Each number is 50 + 15 x the weight over its row's rms, rounded and kept within 0 to 99. Layers, rows and columns count from 0. The size before them is the row's rms in percent of the matrix's.

# o: layer 4 attention output (transposed), 320x320, rms 0.0611, rows 17-63, columns 40-79
# v: layer 4 attention value, 320x320, rms 0.0701, rows 18-63, columns 40-79
# q: layer 4 attention query, 320x320, rms 0.0772, rows 64-98, columns 40-79
# k: layer 4 attention key, 320x320, rms 0.0762, rows 64-98, columns 40-79
o17 096:49 73 42 39 57 59 69 40 43 53 29 81 34 57 77 36 53 67 59 52 59 39 53 44 40 61 78 48 44 72 61 31 47 57 65 59 52 67 40 36
v18 100:82 73 54 71 82 15 79 37 54 83 23 44 59 69 29 50 56 69 55 61 74 57 47 49 30 67 57 50 71 45 52 27 46 44 54 49 80 54 60 39
o18 100:57 42 70 48 66 56 80 51 63 57 54 42 41 55 70 68 38 37 51 65 45 58 70 45 69 60 33 60 38 55 54 66 65 32 52 72 78 70 33 69
v19 095:74 47 44 50 41 46 44 32 71 66 46 47 45 31 40 74 48 25 36 68 58 61 78 49 59 51 76 51 18 51 53 34 44 29 61 68 55 48 65 48
o19 098:35 51 55 51 59 83 67 53 70 31 70 42 82 76 35 34 56 45 52 15 55 58 31 39 44 59 39 57 37 73 56 31 25 36 65 55 64 79 60 81
v20 104:61 42 59 75 70 59 51 44 54 66 47 51 46 25 56 55 53 44 41 48 35 58 38 24 47 25 46 29 55 60 57 33 48 60 39 48 55 73 23 61
o20 105:37 35 59 45 36 49 44 48 19 41 28 67 49 35 57 52 51 25 36 46 62 56 55 39 48 20 34 58 52 51 48 58 20 39 34 38 49 56 63 25
v21 100:49 54 49 63 39 71 52 51 78 57 65 74 62 50 24 53 77 71 59 55 50 79 41 39 41 43 37 60 53 54 70 64 55 61 63 51 86 42 46 37
o21 103:54 60 17 27 49 34 52 47 83 26 34 31 55 29 48 50 52 46 46 31 32 35 32 60 47 63 57 35 69 26 34 35 64 24 45 29 53 36 61 50
v22 101:53 99 70 17 72 50 40 57 52 37 38 54 59 57 54 73 47 32 39 58 47 29 49 58 49 40 56 39 27 49 64 44 46 50 62 75 53 44 84 39
o22 098:49 65 43 54 55 57 59 40 28 58 72 80 43 65 60 65 62 52 70 31 58 67 23 53 52 54 52 31 53 35 45 73 45 16 54 70 43 44 35 58
v23 105:62 30 70 42 52 69 53 39 27 67 57 39 47 48 62 36 65 36 51 59 72 35 43 51 50 07 37 46 46 60 37 53 54 44 50 33 54 54 51 42
o23 103:43 37 50 52 23 38 66 75 58 63 51 36 75 59 25 43 60 61 83 60 52 33 75 58 48 51 40 53 62 53 35 56 85 41 63 77 45 27 48 45
v24 104:31 74 65 19 53 53 66 62 35 49 62 28 60 59 52 52 39 53 47 53 28 80 56 23 47 58 56 28 46 43 47 38 72 28 64 53 61 60 35 63
o24 099:44 65 68 29 52 37 52 32 19 68 43 39 71 45 04 79 58 35 35 53 31 44 51 26 34 57 60 29 45 54 56 53 48 62 38 32 45 63 49 41
v25 104:45 38 47 59 35 55 61 57 83 62 48 48 42 49 50 54 13 38 60 57 42 60 30 35 47 55 55 46 50 33 27 20 53 53 53 25 64 82 55 61
o25 100:23 35 80 55 20 64 54 44 46 40 48 28 39 57 60 38 31 74 16 60 35 68 44 45 67 44 40 58 44 51 55 22 39 46 31 56 72 58 25 47
v26 097:61 56 58 55 53 29 37 77 47 56 30 34 63 52 60 48 39 25 62 48 51 81 69 74 43 42 49 62 33 41 77 42 33 50 54 54 62 37 55 58
o26 095:33 32 44 29 56 32 42 58 55 26 43 56 46 76 57 63 61 43 45 62 86 37 37 46 56 69 57 46 49 45 72 47 49 44 31 70 49 53 61 54
v27 104:32 46 74 43 25 57 44 93 43 37 62 65 49 71 49 42 60 50 60 66 44 31 38 66 61 44 51 43 60 12 48 44 85 32 48 49 59 44 49 44
o27 099:53 36 58 32 35 58 42 47 53 82 59 69 57 57 50 52 74 70 89 18 62 61 24 57 69 29 70 67 33 46 44 31 39 55 76 69 66 34 32 47
v28 101:49 60 57 29 43 48 65 44 52 46 54 53 61 49 35 57 43 68 62 16 65 73 89 43 70 60 40 34 67 52 63 71 58 42 44 50 29 49 59 31
o28 100:33 38 53 46 68 62 57 43 44 53 22 66 34 61 23 83 55 31 55 59 51 42 58 27 57 20 35 49 55 69 57 61 32 31 77 60 41 48 60 46
v29 100:67 69 34 52 20 39 42 42 49 56 50 56 49 67 41 41 60 36 49 40 52 44 48 55 14 20 36 54 60 71 57 36 55 48 44 64 71 60 47 46
o29 104:53 54 40 62 51 40 64 43 52 73 76 44 50 47 40 44 47 21 46 76 41 39 35 52 36 48 27 58 45 48 44 33 52 84 51 38 38 82 47 56
v30 102:77 52 42 52 49 50 34 53 61 45 51 34 48 40 70 24 40 67 72 59 52 50 76 66 51 23 24 46 47 60 69 45 61 53 70 42 48 32 52 46
o30 101:37 37 49 50 25 32 38 52 60 53 50 73 42 54 64 47 54 54 37 64 61 42 42 72 53 62 63 61 45 44 28 31 51 71 66 59 18 44 47 44
v31 106:64 62 44 67 41 31 30 61 62 55 58 68 30 67 45 64 57 49 47 58 68 52 55 46 59 42 59 53 56 40 58 47 66 48 42 51 63 36 32 52
o31 099:50 44 67 77 11 48 55 41 37 52 79 40 27 37 53 81 44 40 40 51 62 81 31 54 47 56 40 48 48 67 13 33 71 53 43 68 66 45 57 63
v32 100:69 49 30 56 59 24 70 53 72 54 44 35 15 72 69 52 20 40 36 39 56 38 53 40 45 87 49 59 44 36 46 40 67 46 56 46 60 38 70 65
o32 092:70 62 61 46 50 29 74 64 69 37 43 46 34 55 56 68 64 40 34 35 46 57 64 23 53 35 35 53 71 46 33 64 22 60 38 50 54 42 32 57
v33 105:31 42 42 28 59 13 49 67 41 31 43 61 42 59 46 46 46 62 32 48 46 30 33 39 61 48 66 38 35 46 30 73 42 67 60 45 58 35 60 58
o33 102:47 45 49 34 42 55 81 26 36 53 81 44 53 43 68 52 38 48 67 66 40 45 52 52 24 48 83 80 53 55 42 69 66 45 57 47 62 47 36 47
v34 096:46 29 35 35 42 40 50 41 54 23 19 60 56 18 40 46 47 38 70 33 67 55 40 62 50 62 46 57 28 48 24 68 55 26 76 47 53 46 79 64
o34 099:67 45 41 52 51 62 14 35 65 27 46 46 48 75 61 45 25 38 09 70 61 68 21 56 64 26 52 49 50 62 43 58 61 23 62 62 59 20 41 56
v35 102:23 51 68 49 24 42 53 62 77 63 80 41 50 57 58 61 41 49 46 53 51 32 68 55 53 48 39 61 38 55 73 60 46 53 25 55 46 61 32 61
o35 101:66 55 53 48 17 44 31 45 35 62 56 54 35 36 65 32 40 52 70 46 50 25 69 52 34 67 42 60 52 52 48 26 34 62 47 45 52 70 89 36
v36 098:47 53 58 33 21 85 67 45 58 31 75 34 80 70 41 42 51 71 50 56 46 32 39 58 55 38 51 70 76 25 45 46 70 29 62 62 38 65 46 63
o36 094:53 77 40 37 36 39 48 53 60 46 67 55 68 46 33 60 62 61 51 22 49 31 28 44 42 40 45 55 53 59 66 42 52 52 51 49 44 67 46 51
v37 105:45 42 43 34 47 28 44 33 57 29 40 52 69 45 59 56 38 66 35 44 41 70 54 68 58 39 63 48 39 44 53 54 45 21 58 47 43 47 19 26
o37 100:68 47 55 46 44 77 58 32 29 41 35 56 38 70 40 59 53 65 29 36 61 23 31 60 51 90 35 44 49 57 66 24 45 60 29 52 74 42 32 76
v38 102:67 57 58 18 41 37 48 48 46 64 45 59 32 34 41 51 37 23 54 44 38 39 53 68 61 50 19 29 55 52 47 37 34 55 42 46 40 51 47 66
o38 099:45 37 42 31 65 51 62 70 43 66 64 55 53 49 44 61 75 54 47 47 87 32 92 70 49 36 39 77 60 56 45 83 65 33 43 64 38 54 66 45
v39 108:68 59 37 24 46 60 60 47 51 40 60 30 65 53 17 63 39 62 79 45 45 82 62 72 45 47 44 57 63 42 74 46 49 66 52 52 39 00 47 53
o39 106:58 49 61 57 62 59 54 30 31 72 39 63 27 56 57 51 19 70 33 51 47 32 65 53 45 51 63 56 53 58 44 45 57 43 58 49 32 39 32 31
v40 101:40 46 51 46 65 48 61 52 24 58 36 55 38 60 23 54 34 53 64 36 61 50 41 60 62 47 41 41 45 39 22 51 57 67 50 52 55 35 37 58
o40 099:57 37 74 62 55 24 51 56 57 47 79 93 49 46 47 34 67 64 42 53 58 40 55 51 28 59 41 49 54 57 64 50 76 15 59 67 55 34 58 54
v41 101:66 38 51 37 71 38 52 46 31 43 56 57 81 53 60 35 54 63 43 32 36 73 50 15 44 50 60 31 48 22 37 46 10 58 57 71 63 52 50 62
o41 105:65 77 57 27 42 75 40 76 45 66 19 70 43 56 45 39 53 67 55 39 43 57 27 70 76 12 67 45 34 55 21 61 59 57 60 51 58 52 65 41
v42 102:51 81 24 74 83 42 50 50 41 56 65 52 32 36 67 68 62 68 51 51 33 44 46 51 48 65 58 71 41 45 54 42 27 49 52 47 40 63 22 57
o42 101:30 74 51 70 40 55 22 38 24 43 69 16 65 52 64 53 50 28 24 74 52 77 61 61 40 56 42 34 53 58 60 61 45 42 49 58 65 45 49 48
v43 106:54 74 56 75 45 60 68 44 41 60 50 41 59 20 27 36 67 48 50 67 43 62 72 58 25 35 73 60 42 81 56 55 54 57 57 35 42 52 51 30
o43 102:56 31 45 53 55 52 40 69 77 56 64 49 69 33 74 71 55 59 55 40 33 37 33 02 35 65 49 93 73 24 26 16 38 81 59 70 74 68 64 36
v44 105:35 30 48 51 51 50 42 15 54 58 40 29 41 14 46 84 52 72 41 66 85 35 34 31 70 63 85 52 33 34 74 40 65 59 46 33 60 37 51 63
o44 097:62 58 36 61 68 46 30 71 60 42 68 72 80 44 49 27 64 30 58 51 46 59 58 42 45 51 44 75 64 55 44 51 53 77 36 53 50 53 43 36
v45 098:52 74 66 51 41 43 75 68 46 04 44 42 59 50 60 56 67 30 49 35 66 53 70 41 42 63 39 51 24 54 49 52 33 30 36 61 70 34 47 58
o45 097:61 49 57 45 39 47 46 44 56 54 47 66 28 59 77 73 58 54 18 56 19 25 69 47 51 61 42 67 69 59 41 52 41 36 72 53 54 13 36 20
v46 101:49 38 41 51 47 61 69 59 05 61 40 24 60 53 57 54 36 66 56 33 66 41 55 48 70 39 58 37 45 40 52 57 60 62 39 47 80 62 39 70
o46 100:35 48 84 56 66 50 48 63 30 60 43 69 35 50 69 50 61 87 70 57 58 27 50 67 46 55 35 34 51 39 24 50 71 39 90 51 62 50 48 47
v47 109:46 31 81 41 58 45 56 51 53 64 55 65 71 57 41 58 61 53 60 26 73 36 45 32 73 29 47 54 31 61 32 29 59 60 63 36 75 63 84 26
o47 103:31 85 47 55 48 71 60 61 44 53 32 24 42 56 43 44 45 61 32 48 48 58 35 45 37 37 43 46 78 27 45 38 47 63 53 56 57 54 49 56
v48 106:62 53 63 41 49 30 54 69 53 46 65 45 69 56 71 71 70 12 70 50 36 29 42 56 55 63 68 26 53 39 38 71 42 69 25 48 66 55 35 39
o48 097:58 50 44 37 68 51 55 66 32 51 79 59 29 38 59 32 33 61 62 46 50 27 60 72 47 59 63 46 51 33 41 57 34 37 45 48 64 43 51 54
v49 100:59 50 46 66 66 54 57 37 51 41 48 26 55 71 16 57 57 57 41 62 58 62 63 72 30 33 58 46 39 48 56 36 50 57 50 51 51 67 18 47
o49 100:42 54 42 33 02 39 49 60 34 47 33 61 47 33 45 55 71 54 45 32 52 64 44 62 33 69 26 80 54 62 45 39 50 40 34 41 55 66 58 74
v50 104:50 64 68 51 80 53 61 59 54 28 42 72 58 67 54 56 68 56 50 53 69 36 77 60 54 64 50 56 66 47 46 23 42 11 49 53 46 27 41 51
o50 101:54 42 37 27 62 35 53 41 42 33 74 47 51 33 66 48 58 76 51 65 76 54 63 72 57 76 51 33 51 32 42 29 47 70 52 31 30 38 43 57
v51 100:37 53 39 34 60 51 47 63 31 52 71 48 55 60 42 24 61 55 41 02 70 47 66 46 16 37 61 76 67 54 49 52 45 74 49 65 46 08 55 48
o51 099:40 60 53 40 76 73 67 54 81 62 56 37 47 56 53 66 50 27 41 58 05 70 25 49 57 40 51 34 27 06 66 61 45 58 77 30 36 62 62 53
v52 105:63 48 44 48 73 62 55 44 49 64 43 28 52 57 48 40 27 42 62 58 77 52 73 52 21 31 37 59 33 90 46 53 16 51 67 45 38 51 59 46
o52 096:39 51 50 50 54 62 74 54 63 35 28 68 61 79 90 46 67 53 60 47 50 43 42 13 54 15 58 55 57 64 44 61 41 50 72 72 44 58 67 31
v53 103:73 64 59 45 50 63 90 29 39 60 41 59 69 67 66 32 62 27 65 55 53 53 40 55 36 64 39 42 38 63 56 49 52 30 51 47 47 73 27 52
o53 101:27 60 56 57 49 30 41 79 52 35 37 61 55 44 23 71 66 36 66 66 55 26 41 43 34 62 36 57 64 73 43 72 38 58 55 58 75 68 67 48
v54 100:69 42 45 73 48 46 43 85 38 50 68 56 60 79 60 41 39 46 46 55 44 67 67 23 26 55 66 63 71 32 20 36 36 45 52 45 64 61 53 73
o54 099:61 66 82 53 28 15 74 59 39 37 44 58 28 52 58 57 48 75 51 62 26 47 44 39 59 44 46 54 67 39 75 40 24 54 41 54 46 47 54 46
v55 099:46 58 37 73 40 42 58 58 32 60 54 50 63 58 47 40 27 65 58 29 39 23 71 57 16 42 27 35 36 53 64 41 49 60 49 43 57 56 68 38
o55 099:43 72 48 37 62 50 18 50 63 61 45 51 29 40 55 52 59 48 47 23 52 65 31 49 52 67 34 47 33 81 21 37 56 64 49 40 61 32 39 51
v56 110:46 45 40 48 75 41 54 31 37 64 57 47 78 37 67 87 80 42 53 51 66 42 58 51 49 50 49 49 42 48 44 51 30 79 38 41 39 48 67 49
o56 107:23 66 54 42 74 70 76 52 63 58 27 36 06 47 55 40 32 36 33 43 57 45 24 08 61 34 48 71 63 58 36 50 53 74 44 52 37 22 62 67
v57 100:58 32 71 45 78 38 68 79 50 48 76 24 65 48 26 68 56 48 17 89 58 44 47 46 73 48 55 54 42 51 41 52 52 34 33 35 48 52 37 50
o57 102:46 47 63 61 35 49 52 50 47 51 32 26 46 22 54 48 68 34 57 59 50 25 52 67 48 64 58 25 50 48 69 51 56 44 38 71 70 35 46 59
v58 098:24 43 85 48 32 46 47 45 49 87 72 52 54 94 65 64 48 71 45 44 57 79 42 38 91 49 58 16 68 31 19 25 28 33 37 40 33 38 68 56
o58 097:55 30 38 53 40 64 49 34 50 59 24 63 21 41 32 41 38 64 73 47 38 37 50 66 52 38 57 54 71 45 55 90 52 48 35 50 51 39 47 68
v59 104:38 53 63 37 40 57 53 42 78 64 22 44 62 33 71 63 25 80 55 50 63 60 55 47 88 34 15 09 34 26 54 36 36 55 36 45 40 45 58 35
o59 100:51 53 36 46 58 70 60 53 60 42 50 54 69 32 50 58 33 43 52 32 59 41 30 60 42 54 57 48 44 29 67 43 84 55 59 31 34 42 53 56
v60 097:57 82 36 75 72 57 41 45 85 85 37 45 29 69 44 41 47 23 39 49 41 60 42 63 18 46 59 56 39 57 36 70 82 45 27 67 43 58 57 26
o60 094:59 47 64 30 18 56 70 50 54 07 41 32 48 36 53 70 62 65 75 57 55 66 52 26 34 43 43 42 19 54 48 31 54 65 74 54 52 52 47 87
v61 100:37 48 67 64 51 41 45 52 57 77 67 56 37 38 55 80 53 59 42 41 67 71 70 51 50 90 42 54 54 60 69 61 42 40 66 50 62 72 49 57
o61 106:55 53 60 27 52 45 65 29 47 40 27 54 66 48 41 13 61 32 73 75 46 51 50 70 43 69 46 61 38 68 66 30 54 53 30 67 47 41 38 70
v62 109:19 30 37 49 52 43 56 77 26 70 85 57 43 59 88 45 62 39 69 53 58 34 77 47 13 49 55 59 76 52 57 39 41 53 59 66 36 42 50 53
o62 107:53 49 28 08 63 51 50 15 56 55 41 35 36 63 37 22 33 50 73 56 55 54 40 32 52 44 32 54 60 31 47 59 56 48 37 63 47 32 15 39
v63 107:70 55 53 41 38 60 54 27 50 41 36 53 53 62 83 40 53 42 62 64 41 47 55 63 42 35 65 69 55 75 66 53 49 45 67 53 46 39 45 40
o63 104:53 90 47 72 52 37 46 68 44 56 54 60 53 44 59 40 67 42 55 22 54 64 51 10 43 60 32 34 65 56 39 60 52 74 54 67 56 50 70 49
q64 108:47 68 67 35 52 46 46 48 44 66 50 78 52 41 40 50 45 37 51 68 52 50 51 40 46 47 38 66 13 63 63 37 41 35 59 55 80 55 30 78
k64 063:48 42 30 52 47 59 67 76 47 42 57 65 58 42 60 48 75 64 51 70 53 76 43 57 43 46 57 51 48 50 60 36 54 45 29 21 55 17 30 50
q65 053:70 52 48 54 53 60 46 36 49 74 63 73 47 39 56 77 53 56 43 36 53 21 31 38 71 39 41 52 51 40 58 51 43 22 47 52 74 33 33 50
k65 093:32 38 72 32 43 57 54 43 43 40 38 88 41 43 62 36 51 56 45 45 43 59 47 41 60 63 50 61 20 50 59 30 55 30 44 33 78 42 38 60
q66 079:42 74 52 45 49 45 63 47 63 36 65 59 32 59 40 40 44 36 37 42 45 48 55 42 60 38 17 64 34 65 57 38 52 23 49 44 64 22 41 62
k66 076:40 32 71 39 48 34 50 53 34 58 36 58 43 42 60 25 60 47 39 60 67 79 56 52 29 36 42 58 38 59 74 48 56 46 44 24 50 52 44 43
q67 057:45 69 40 56 34 51 37 65 45 76 51 57 25 36 32 58 50 52 99 49 36 42 48 40 59 58 59 59 52 29 69 61 50 40 48 45 84 20 65 54
k67 071:29 74 57 34 54 39 70 39 42 47 38 73 61 59 61 38 61 31 43 18 34 55 56 28 59 68 26 69 17 52 73 38 34 33 43 57 63 36 40 69
q68 054:41 48 64 48 38 98 39 72 31 49 68 58 48 37 59 24 47 44 07 45 50 39 31 38 53 46 37 63 30 49 65 46 46 65 52 30 45 56 31 32
k68 071:52 41 77 43 73 17 58 70 76 42 33 35 62 56 50 67 42 62 60 39 55 50 55 67 39 64 44 56 69 50 75 72 47 46 48 33 56 45 54 18
q69 072:37 90 35 52 59 42 33 18 54 67 67 79 51 52 61 40 49 40 42 60 44 39 41 37 88 20 31 58 29 66 48 65 33 58 34 47 63 44 64 47
k69 061:09 27 69 39 66 47 76 67 42 56 37 53 57 21 60 38 58 84 33 48 54 64 34 52 61 35 51 54 32 43 44 15 47 40 43 25 66 49 21 55
q70 083:46 40 37 69 30 53 41 61 30 41 60 83 51 54 24 64 59 49 36 47 42 49 60 72 53 45 47 47 60 51 63 82 30 59 40 35 46 56 41 49
k70 095:39 50 78 55 71 40 72 49 61 73 49 27 36 48 54 28 56 58 41 46 47 67 57 50 47 41 71 67 53 41 57 53 72 34 26 44 46 39 51 49
q71 090:44 44 39 59 37 55 45 36 43 57 53 55 50 46 48 51 65 43 46 51 83 27 14 42 39 46 31 43 33 61 49 57 31 66 20 39 66 51 55 65
k71 070:40 76 54 69 72 56 88 48 36 56 78 76 65 45 69 49 48 63 35 58 31 59 59 32 40 57 55 70 46 45 54 57 34 57 72 72 46 59 23 47
q72 081:39 32 35 41 51 50 66 53 16 80 56 37 45 75 79 69 61 60 45 42 52 50 20 38 36 59 71 28 79 53 37 42 48 81 53 49 42 88 41 57
k72 077:38 35 48 59 46 44 65 43 32 52 12 45 99 73 64 28 37 35 63 59 51 61 53 28 34 56 45 52 53 56 45 72 33 26 38 62 36 31 53 47
q73 077:17 69 54 62 62 57 26 36 42 59 77 57 44 57 63 66 63 32 32 37 54 51 49 46 42 52 50 65 12 67 58 34 30 57 41 63 34 40 72 43
k73 075:56 45 25 58 58 82 45 32 46 35 39 39 38 24 45 57 51 79 29 41 29 54 38 24 69 41 65 41 24 64 10 63 20 51 34 58 49 67 44 82
q74 090:44 53 60 66 41 67 53 44 74 71 70 54 76 51 50 71 53 24 48 68 67 35 49 66 37 62 51 34 58 91 12 42 65 51 49 43 46 46 47 27
k74 076:46 45 55 37 58 56 10 35 49 62 51 61 23 26 50 23 30 57 71 51 53 56 65 61 71 49 84 65 38 38 70 67 45 57 43 23 52 39 52 49
q75 090:37 64 49 62 40 36 46 59 53 62 36 26 73 46 52 45 51 21 57 94 66 52 77 18 38 38 60 78 24 51 47 39 50 33 61 65 73 66 58 50
k75 096:58 46 27 80 82 44 34 44 75 69 55 59 72 55 64 36 22 71 28 37 44 34 42 69 37 75 68 21 30 60 57 68 55 47 69 31 37 34 75 65
q76 091:48 37 61 37 37 61 47 48 38 55 55 43 41 41 52 54 41 79 78 46 54 38 63 38 66 49 59 32 46 35 26 61 46 29 50 37 41 49 61 42
k76 087:27 40 37 48 69 49 43 42 70 53 47 70 17 52 40 38 73 63 31 66 60 47 60 45 52 34 68 65 23 46 40 51 41 58 52 46 54 33 46 69
q77 096:41 66 41 54 51 30 83 33 57 39 46 44 68 52 06 23 65 55 64 40 15 57 55 71 65 40 19 46 47 51 36 46 36 60 25 59 57 51 62 64
k77 099:64 50 64 41 65 43 43 39 54 53 44 27 51 57 47 61 35 77 39 54 56 33 50 47 54 45 62 50 53 51 61 62 81 10 83 58 28 62 51 62
q78 083:56 49 58 34 50 58 84 39 36 54 56 33 45 66 38 32 54 60 46 48 70 73 68 46 47 10 52 48 60 68 55 50 31 62 77 50 44 22 21 69
k78 088:62 30 78 56 24 32 59 54 40 30 34 59 77 47 76 50 54 46 70 55 63 51 33 60 48 39 43 34 37 34 43 52 89 49 56 40 49 51 52 46
q79 081:41 35 71 40 47 31 87 50 45 17 49 52 52 50 38 45 43 58 67 54 42 43 39 38 47 46 50 50 57 63 60 47 54 62 30 45 26 60 48 52
k79 075:64 77 56 38 70 52 62 48 70 59 34 18 65 64 38 22 72 43 46 43 77 32 55 18 54 54 41 60 66 37 39 72 32 34 39 55 21 49 38 41
q80 093:58 41 51 54 50 23 78 44 53 43 56 67 48 60 66 56 69 53 45 58 65 55 68 47 52 51 75 47 18 73 46 49 39 36 44 59 60 46 36 60
k80 087:31 40 38 40 51 71 27 49 59 40 72 53 76 47 55 74 72 63 54 78 69 46 48 11 63 51 38 59 53 39 30 35 44 36 20 45 48 40 60 50
q81 085:61 56 41 36 63 36 47 62 53 64 41 54 52 84 52 25 80 58 65 93 37 61 46 51 50 51 63 48 50 68 57 57 56 41 51 58 72 42 41 41
k81 085:31 60 33 48 40 89 51 20 39 62 44 21 60 21 51 47 29 34 63 43 56 28 70 53 60 56 76 32 52 36 67 61 61 38 54 64 54 37 42 58
q82 094:69 35 83 35 36 65 75 61 47 16 23 23 49 77 51 65 83 62 67 75 52 46 36 57 63 72 43 59 72 68 42 55 44 09 43 62 36 55 40 46
k82 095:49 59 49 69 74 27 56 45 44 44 56 46 70 47 19 55 62 32 42 22 55 25 46 32 50 59 65 67 63 51 65 39 64 66 55 31 85 45 38 48
q83 089:52 71 41 58 62 55 61 53 78 59 27 75 53 34 63 61 37 76 50 44 43 37 63 52 73 57 27 60 65 58 86 78 47 38 71 48 47 55 67 42
k83 079:40 54 64 47 39 61 35 54 43 26 45 05 53 77 36 50 55 56 73 75 80 60 47 55 37 48 51 57 65 42 39 60 87 34 64 52 67 61 41 34
q84 096:17 44 22 62 41 26 15 31 35 40 84 54 23 47 78 32 77 62 42 45 43 29 60 44 53 32 90 40 61 47 51 36 49 63 70 48 48 68 60 24
k84 093:66 61 70 59 42 52 70 36 54 49 62 47 53 47 14 51 49 47 61 33 10 60 66 66 39 41 55 46 32 41 47 53 34 43 49 50 52 58 32 62
q85 092:34 40 37 44 67 50 50 36 48 45 41 54 45 52 36 76 66 30 26 61 59 34 44 51 39 89 46 50 52 42 43 35 67 50 49 50 37 73 61 52
k85 095:76 32 83 49 27 71 48 53 62 50 40 50 52 39 58 60 36 59 82 47 57 52 69 54 52 27 69 69 63 60 49 59 36 26 36 25 68 33 87 64
q86 075:56 41 40 71 52 34 44 35 36 50 57 48 38 53 64 48 58 65 43 32 37 35 72 78 38 42 53 60 58 34 52 50 64 65 33 54 30 75 65 32
k86 058:65 49 46 25 51 39 50 53 27 76 59 33 47 69 47 29 46 46 50 54 58 63 37 59 45 53 46 60 56 55 48 39 35 54 63 58 37 59 43 65
q87 077:33 40 67 43 51 32 37 69 22 52 41 53 15 15 48 30 54 59 83 61 53 59 53 47 70 72 45 71 49 31 65 58 63 47 55 32 63 61 44 39
k87 093:38 72 72 16 78 69 54 60 44 53 63 73 44 65 42 37 59 43 39 40 52 31 68 27 63 56 72 68 48 48 62 64 49 17 15 67 47 40 29 82
q88 098:34 56 81 36 32 51 59 44 52 31 62 43 81 49 23 72 44 50 46 69 53 37 78 42 65 39 44 51 25 48 59 38 55 40 62 54 41 70 59 49
k88 093:31 75 40 67 68 32 48 65 36 67 40 55 32 84 56 38 40 48 53 42 56 53 14 52 54 49 63 49 21 51 60 34 48 57 35 37 41 31 47 70
q89 104:40 25 70 58 58 51 65 38 41 83 39 41 55 29 45 61 73 53 41 40 53 43 32 27 40 26 50 30 26 24 63 19 45 72 49 46 45 92 81 48
k89 103:69 73 28 68 50 63 26 53 45 36 61 46 51 58 34 60 83 76 43 33 56 41 64 61 90 33 30 63 68 61 40 89 33 72 53 77 75 62 28 45
q90 091:68 57 59 51 40 51 63 49 69 51 58 76 39 52 50 44 62 30 42 37 47 56 49 51 46 33 56 66 77 59 56 36 58 61 27 48 66 13 75 66
k90 088:51 85 60 48 49 62 63 36 31 26 65 53 52 46 47 49 71 77 58 27 55 57 39 76 52 67 42 62 65 59 45 52 37 79 50 79 34 68 51 43
q91 087:69 90 33 27 50 81 34 48 67 76 66 55 72 47 66 43 24 47 38 27 49 27 64 02 35 48 29 53 50 39 40 26 44 35 48 37 47 67 67 44
k91 089:44 38 60 76 49 75 34 47 51 63 75 49 21 24 52 49 39 66 64 44 49 70 40 54 58 35 45 47 45 70 46 70 76 85 48 39 76 33 51 38
q92 095:55 41 03 33 61 40 39 56 67 44 38 44 46 46 87 42 51 73 18 32 38 66 61 71 26 46 49 30 52 23 40 25 66 31 20 41 42 54 63 54
k92 085:60 60 49 61 48 40 56 52 42 41 55 29 28 68 36 56 71 44 69 50 26 62 71 22 54 76 54 82 39 73 52 63 29 61 43 58 55 82 46 22
q93 084:63 87 67 64 44 69 22 47 54 52 34 37 67 46 29 33 63 35 34 41 47 51 58 72 44 95 59 56 45 42 78 31 47 65 42 40 43 33 44 39
k93 091:45 56 48 41 64 20 45 52 77 87 42 60 27 49 75 51 42 29 65 50 41 37 27 62 55 69 58 71 21 68 52 53 51 32 37 35 60 51 39 49
q94 079:50 33 37 48 38 42 36 54 36 61 48 30 69 81 77 40 33 56 59 51 54 60 26 39 66 43 50 49 95 66 36 51 40 59 65 57 48 54 52 24
k94 051:54 14 60 36 51 26 40 45 45 74 03 55 20 47 39 52 42 27 38 56 58 53 56 42 66 48 43 34 38 33 42 45 80 41 67 42 54 50 37 64
q95 069:29 68 43 50 46 43 37 58 48 66 63 38 34 58 74 65 41 91 53 65 64 40 05 43 69 49 67 74 93 52 28 65 34 53 47 49 55 70 53 39
k95 121:17 41 68 32 51 45 63 42 58 70 52 84 46 48 59 50 60 44 30 30 19 49 56 63 22 67 53 46 13 36 54 16 55 34 56 53 64 30 29 43
q96 094:39 32 58 44 42 38 35 21 59 46 60 62 42 52 61 19 55 53 52 24 43 53 67 28 47 33 52 51 02 82 63 53 41 43 50 58 56 38 40 50
k96 055:71 39 28 32 21 77 56 49 45 60 69 51 33 37 34 49 39 55 56 63 66 69 33 55 63 53 16 75 48 79 53 36 68 70 35 48 21 61 50 49
q97 076:42 60 49 40 66 34 36 66 44 50 75 43 58 62 47 13 41 46 49 63 53 57 54 45 53 42 45 88 69 46 58 44 36 65 45 40 45 62 48 37
k97 111:35 43 29 39 38 37 55 56 67 32 36 36 62 55 22 75 48 40 47 36 44 46 48 69 53 46 38 19 63 44 40 51 56 41 77 56 09 64 53 42
q98 093:48 34 46 70 44 43 24 27 65 51 34 30 42 38 45 50 36 81 39 53 32 69 57 39 53 28 50 48 25 29 33 71 51 44 64 56 40 65 34 46
k98 088:68 65 28 29 51 19 47 36 69 53 46 46 40 55 54 54 72 50 68 40 58 35 40 67 54 67 46 65 39 72 73 46 47 44 48 47 42 28 64 48